Part of a small language model's weights: 4 heads of 128.
Each number is 200 + 30 x the weight over its row's rms, rounded and kept within 0 to 999. Layers, rows and columns count from 0. The size before them is the row's rms in percent of the matrix's.

# layer 5 MLP gate, 3072x768, rms 0.0655, rows 1580-1613, columns 416-447
098,245,237,180,170,187,155,195,185,201,177,200,152,227,197,216,258,179,194,189,182,206,234,192,191,218,166,160,179,272,222,155,211
102,203,201,221,190,233,211,227,219,222,169,215,174,176,217,165,230,196,190,186,204,162,123,137,253,179,166,166,195,163,207,191,149
099,141,208,216,192,214,155,234,184,166,145,204,153,196,195,152,109,262,178,206,239,141,175,221,242,206,192,209,183,181,237,160,214
095,214,191,164,144,211,170,168,195,211,159,221,207,185,213,215,214,213,227,172,224,194,205,199,173,218,231,186,163,176,200,254,152
097,198,194,243,168,194,232,174,152,172,217,143,200,175,184,151,175,204,217,222,203,130,292,189,183,249,235,196,195,165,171,179,225
105,178,256,240,202,172,194,204,174,215,172,241,196,217,168,203,163,201,182,200,206,206,226,184,200,251,161,165,196,199,191,199,181
102,213,209,188,233,200,157,177,229,159,233,217,188,171,165,258,185,201,197,168,271,236,203,134,250,218,216,149,195,222,187,223,122
095,227,207,203,193,188,224,180,199,196,194,187,166,205,137,180,227,259,180,133,208,247,183,181,200,153,194,213,198,219,195,205,204
097,204,234,218,190,142,182,190,163,154,222,198,228,182,191,197,173,179,159,228,231,138,161,233,209,289,170,174,220,203,234,202,203
095,145,184,172,166,155,198,161,216,170,207,196,181,187,191,216,170,200,201,169,196,221,230,173,233,220,134,229,194,215,163,219,157
102,224,215,226,217,194,191,225,201,186,188,182,245,212,183,172,202,208,177,184,197,124,186,193,203,163,190,195,225,191,274,232,191
100,233,186,215,233,141,192,226,200,215,219,136,186,198,161,187,168,214,263,271,153,198,186,223,240,250,183,186,227,155,190,194,184
100,163,160,232,220,280,201,201,198,214,155,139,191,237,159,158,197,221,211,177,218,188,193,192,210,184,194,217,204,208,203,188,214
096,149,209,227,209,187,184,257,166,179,198,244,142,144,214,223,215,271,204,205,205,255,274,173,183,211,216,166,197,173,188,250,209
099,239,151,179,242,165,166,173,225,207,212,189,215,215,222,197,173,209,188,169,150,213,193,187,155,168,178,281,197,187,235,240,228
097,232,194,168,232,189,181,215,179,168,154,233,163,227,234,195,202,210,174,215,206,170,243,180,241,212,216,209,276,237,164,175,183
099,172,218,164,214,214,238,159,167,157,166,227,188,195,191,167,255,198,232,143,186,176,220,233,258,213,209,186,194,257,194,226,154
106,214,224,211,236,208,210,233,206,236,233,223,227,290,202,210,257,208,219,166,189,246,242,211,180,239,211,236,213,243,206,163,163
093,228,162,193,228,171,196,210,94,218,138,201,165,189,246,240,234,224,237,200,238,230,184,230,227,253,148,185,183,202,207,227,153
100,145,196,190,215,201,172,268,144,230,237,151,259,210,158,190,240,243,205,177,239,204,214,191,217,163,210,182,233,175,217,211,165
102,234,155,188,198,143,172,140,204,209,181,186,259,184,201,152,230,170,181,160,166,187,238,197,199,177,271,164,210,158,202,238,230
100,167,245,174,193,187,148,175,177,178,199,165,170,205,178,208,195,177,229,180,252,164,186,177,231,241,202,178,210,213,234,256,191
100,191,184,190,151,158,170,207,232,189,231,175,219,180,210,196,243,215,194,192,202,180,225,201,145,188,210,198,181,205,148,211,183
095,186,216,185,221,251,232,173,164,154,217,145,241,214,215,225,178,205,187,160,177,196,213,208,173,208,210,241,194,199,190,181,251
104,199,196,211,168,151,249,239,181,162,191,185,254,188,150,189,163,169,238,199,204,231,202,178,138,175,151,164,240,153,220,185,171
100,186,197,170,199,210,204,217,189,193,178,212,157,224,149,195,181,158,149,181,183,235,233,191,229,206,266,212,239,187,154,182,183
097,205,196,192,168,124,178,211,192,207,176,244,190,200,217,190,235,166,221,181,223,242,204,174,242,222,244,218,212,157,194,180,245
102,229,183,216,116,191,205,202,202,218,194,160,240,213,186,238,223,186,197,254,166,193,239,210,176,172,217,172,232,191,273,213,189
097,214,221,243,168,218,207,209,222,196,163,200,184,235,197,194,210,220,183,183,215,188,168,170,212,252,186,169,227,213,270,129,197
102,255,264,185,192,183,193,215,162,212,188,207,188,204,230,244,195,129,214,245,172,168,151,159,235,208,180,188,200,137,188,202,215
100,182,220,172,210,210,216,172,184,265,164,215,149,213,199,196,198,209,227,204,244,195,257,196,223,200,249,167,256,174,204,247,167
098,193,196,216,204,141,247,200,194,237,221,177,203,205,231,174,242,228,170,199,200,209,183,161,237,201,196,178,186,261,192,255,175
095,180,148,233,178,213,259,230,225,159,194,237,150,197,180,208,161,140,210,228,245,222,227,149,228,250,197,212,182,202,282,199,210
083,180,234,194,169,200,217,177,235,228,239,216,182,188,212,201,127,208,215,197,197,226,213,216,185,187,192,203,259,168,221,227,189
# layer 5 MLP up, 3072x768, rms 0.0662, rows 1580-1612, columns 416-447
100,233,183,171,177,250,256,232,177,153,153,163,182,192,180,190,151,135,173,153,194,174,215,183,226,209,233,224,197,182,201,221,158
106,168,233,194,201,203,214,137,255,285,150,215,208,205,151,175,227,216,198,270,219,246,196,221,231,172,203,214,171,211,193,205,224
104,227,170,218,229,200,137,218,230,185,190,242,210,175,219,237,211,183,242,250,160,189,249,252,223,149,237,184,249,221,190,147,147
098,183,210,227,280,184,231,192,206,208,244,187,227,208,208,183,235,260,226,185,262,156,124,194,146,171,218,172,217,164,235,209,129
098,203,178,202,195,217,267,222,194,199,226,184,186,169,212,226,142,175,219,220,159,237,206,162,179,210,192,206,176,239,210,145,123
108,216,186,216,255,211,150,212,184,185,177,194,202,210,259,203,249,149,180,230,179,185,175,209,193,176,163,211,192,209,180,242,223
101,156,265,221,196,208,130,218,168,201,136,186,206,206,220,224,228,177,200,213,164,180,201,187,157,203,210,223,222,260,157,175,195
095,215,187,256,194,170,189,204,224,225,199,156,249,239,195,202,197,187,223,293,162,138,186,148,191,198,192,151,225,191,225,248,183
098,203,235,228,238,174,197,194,185,251,257,228,248,211,173,205,185,183,154,215,163,272,195,163,187,182,134,165,216,237,173,187,202
096,174,185,178,179,233,220,241,243,226,241,192,190,205,194,212,193,232,183,179,184,239,201,185,169,186,244,181,199,220,158,209,247
104,231,261,208,197,129,239,208,252,191,192,235,222,205,175,219,183,232,202,179,193,198,222,201,185,168,194,209,238,178,208,202,162
098,202,175,243,184,184,212,210,226,233,190,237,196,196,198,231,181,174,222,126,293,192,149,193,165,216,205,181,232,218,156,198,236
097,175,215,219,151,135,220,181,184,191,185,174,286,186,188,212,224,179,220,196,158,172,172,244,243,227,205,179,240,206,236,230,220
100,234,215,237,152,233,236,210,218,223,196,161,227,210,236,158,172,210,217,205,180,209,196,209,227,210,214,237,190,219,255,175,171
094,182,203,162,222,193,198,197,249,168,198,168,188,198,169,226,182,166,232,185,219,150,152,161,258,190,223,179,198,206,205,154,172
097,166,164,233,203,214,181,213,221,158,200,261,250,238,185,195,123,222,198,218,188,189,215,212,150,222,178,188,178,174,250,229,161
098,223,140,229,223,217,177,205,268,230,128,195,201,222,174,167,179,128,245,222,208,206,242,170,251,246,177,253,211,190,227,140,209
101,200,181,180,198,166,193,197,201,190,192,255,207,181,201,285,183,210,257,146,159,148,264,178,198,200,244,166,171,200,189,203,232
098,199,255,194,165,165,232,214,216,177,210,210,198,192,206,218,202,183,240,299,162,269,221,206,178,144,219,169,215,181,178,222,183
102,150,210,188,179,223,207,124,197,178,205,192,214,178,217,229,218,208,156,251,207,208,144,252,217,111,232,177,199,164,192,161,215
099,152,225,191,254,210,146,159,189,214,212,200,220,196,219,223,144,190,171,158,244,177,139,216,175,239,191,218,218,126,237,211,196
096,222,232,208,165,164,223,126,228,215,188,186,141,234,220,160,203,161,208,224,184,163,242,189,242,165,226,195,113,201,129,184,182
100,193,201,115,187,170,259,177,225,157,232,248,160,222,204,216,187,225,190,116,210,188,215,198,188,239,255,205,188,175,194,214,274
098,220,210,228,152,214,188,184,214,193,184,221,215,217,212,257,221,170,219,205,210,208,206,184,204,239,145,181,182,188,240,189,254
101,184,207,275,274,181,211,156,233,184,150,172,199,185,234,168,208,235,162,249,219,210,153,153,197,202,164,175,183,208,219,238,203
099,237,175,195,251,159,207,202,203,196,144,178,285,195,235,228,246,188,207,176,178,226,177,223,184,218,196,177,177,217,188,179,126
100,220,266,171,227,208,168,183,179,188,224,214,203,173,230,190,218,212,249,220,175,194,175,191,171,173,163,168,206,171,198,217,183
104,172,212,181,214,209,157,197,238,215,239,206,182,222,240,220,149,208,164,177,215,253,215,236,228,218,238,182,223,222,219,238,183
101,196,221,208,192,158,191,190,159,240,269,206,148,225,232,212,240,232,188,259,143,243,237,219,186,273,202,204,217,197,202,192,216
098,248,254,175,184,195,204,181,202,132,178,241,183,224,195,199,196,196,239,174,225,221,217,164,210,156,203,227,155,184,205,267,241
099,234,199,181,183,226,202,222,209,199,182,164,196,169,225,200,215,198,251,242,190,197,195,173,240,135,205,202,161,226,241,208,158
099,177,174,218,229,137,182,203,183,223,212,156,199,210,206,205,237,225,135,295,185,209,230,230,189,178,187,201,241,225,200,199,195
102,127,191,156,178,186,182,227,217,167,167,217,131,191,191,138,193,174,218,199,146,222,183,206,202,165,222,224,184,204,200,255,189
# layer 5 MLP down (transposed), 3072x768, rms 0.0632, rows 1580-1612, columns 416-447
095,197,178,227,172,227,216,181,230,172,251,197,171,193,156,186,212,245,187,220,224,262,199,172,210,182,273,194,217,223,226,188,203
100,215,159,162,172,193,170,117,223,207,212,162,155,157,221,237,170,153,225,191,174,178,191,189,245,212,206,194,234,165,186,182,198
104,240,180,209,208,226,185,214,195,199,192,216,213,197,158,196,233,234,220,238,110,192,258,264,240,207,214,230,209,216,184,225,204
098,176,190,207,187,164,201,165,142,192,271,211,207,88,202,221,191,180,163,202,174,210,226,218,137,203,219,168,161,137,173,201,189
098,155,249,181,169,213,167,190,217,228,168,192,213,190,182,177,204,132,216,185,163,223,188,170,213,222,232,223,212,246,261,156,204
108,195,138,220,172,134,158,211,173,206,171,182,239,210,229,185,255,140,185,147,195,226,189,230,218,175,202,241,221,219,177,177,208
101,195,207,195,195,237,187,209,196,184,141,207,205,236,230,148,219,152,135,228,193,187,161,234,209,210,253,233,226,264,211,172,194
097,193,162,181,142,227,169,254,147,194,167,213,210,199,158,206,253,165,206,204,129,192,150,228,196,205,187,267,195,197,186,194,228
101,222,183,164,210,200,205,200,255,230,191,190,234,98,227,201,245,192,243,217,168,204,250,218,176,181,176,208,171,267,235,173,213
101,160,178,180,234,215,189,228,209,190,234,215,161,226,192,198,162,180,225,239,227,261,179,219,146,198,227,199,221,216,206,214,199
105,184,171,193,199,153,189,225,194,280,269,260,242,222,199,206,219,191,151,244,184,241,145,201,193,185,194,207,191,215,231,185,160
102,188,201,180,197,210,184,168,171,196,228,258,232,192,209,180,173,188,211,274,192,179,202,224,164,174,185,205,166,136,196,197,197
099,207,213,214,198,206,201,129,180,168,153,166,218,195,184,214,215,219,154,145,202,232,213,213,220,211,188,222,214,233,194,207,161
095,242,246,187,159,235,257,194,177,180,292,184,200,295,199,219,194,152,189,232,150,238,197,222,227,193,223,212,195,189,196,212,192
097,181,240,180,210,180,242,153,202,210,228,194,242,197,148,206,187,197,217,185,166,193,251,189,209,199,202,216,152,196,221,194,213
097,230,150,168,176,222,205,198,206,190,206,223,166,216,233,169,197,180,207,204,190,204,142,180,191,181,147,195,281,172,178,217,194
098,177,260,224,207,180,135,181,183,254,202,150,193,185,185,222,219,169,213,142,184,135,268,157,236,208,232,254,199,219,216,200,220
103,205,222,224,183,221,183,170,247,218,213,175,269,216,192,225,177,196,258,164,218,170,203,181,154,237,200,220,189,242,191,128,236
100,250,205,169,177,187,292,264,157,194,201,212,176,140,251,253,228,177,166,200,206,196,229,205,176,215,189,260,185,233,207,154,212
104,181,224,198,177,280,170,232,217,181,196,182,177,142,163,176,177,192,153,246,213,229,183,221,186,192,167,184,200,183,248,223,187
099,186,163,254,204,249,198,203,168,222,207,249,207,165,162,261,187,184,229,144,205,167,240,173,253,210,203,174,237,219,207,198,201
094,193,174,227,213,213,220,223,210,197,167,169,167,194,207,221,232,146,202,206,153,211,180,226,213,224,198,178,189,183,185,218,208
100,232,177,235,170,266,177,211,206,164,265,249,225,190,229,158,202,198,188,225,200,216,159,151,158,145,207,209,235,174,234,234,212
097,213,246,159,164,208,205,189,207,171,177,251,237,139,231,139,184,158,185,182,176,170,175,247,182,237,190,173,205,225,200,205,226
102,206,144,186,181,200,179,174,252,210,172,173,215,279,247,206,202,226,176,226,200,205,214,182,147,194,207,191,199,201,162,174,213
099,245,230,220,225,228,204,194,174,163,168,233,238,220,227,190,223,219,153,241,237,181,202,268,158,224,197,206,196,212,184,130,185
104,195,216,191,193,218,227,214,214,201,214,139,221,162,262,173,161,184,212,178,217,211,165,203,172,191,206,211,204,200,207,221,242
101,205,242,218,189,181,172,146,226,240,219,213,255,195,221,179,201,215,174,238,170,213,155,210,189,180,200,213,232,222,196,193,152
100,220,180,204,173,173,201,189,199,185,186,179,235,221,234,212,253,227,210,249,218,153,187,245,143,202,168,170,254,222,228,166,197
101,197,217,181,199,224,211,185,206,248,186,144,195,170,179,225,192,172,191,227,161,210,248,181,287,190,193,173,210,197,226,216,169
101,182,177,226,160,157,170,227,204,202,220,215,189,173,199,224,207,174,261,204,174,219,208,198,285,193,179,212,179,267,193,227,202
100,218,200,217,232,178,195,161,209,203,168,154,175,211,202,195,242,164,223,219,201,234,229,150,172,200,257,191,248,189,183,203,207
099,189,227,191,196,217,171,193,175,205,170,242,153,252,186,173,193,197,211,222,174,186,224,192,170,205,216,193,193,207,257,177,186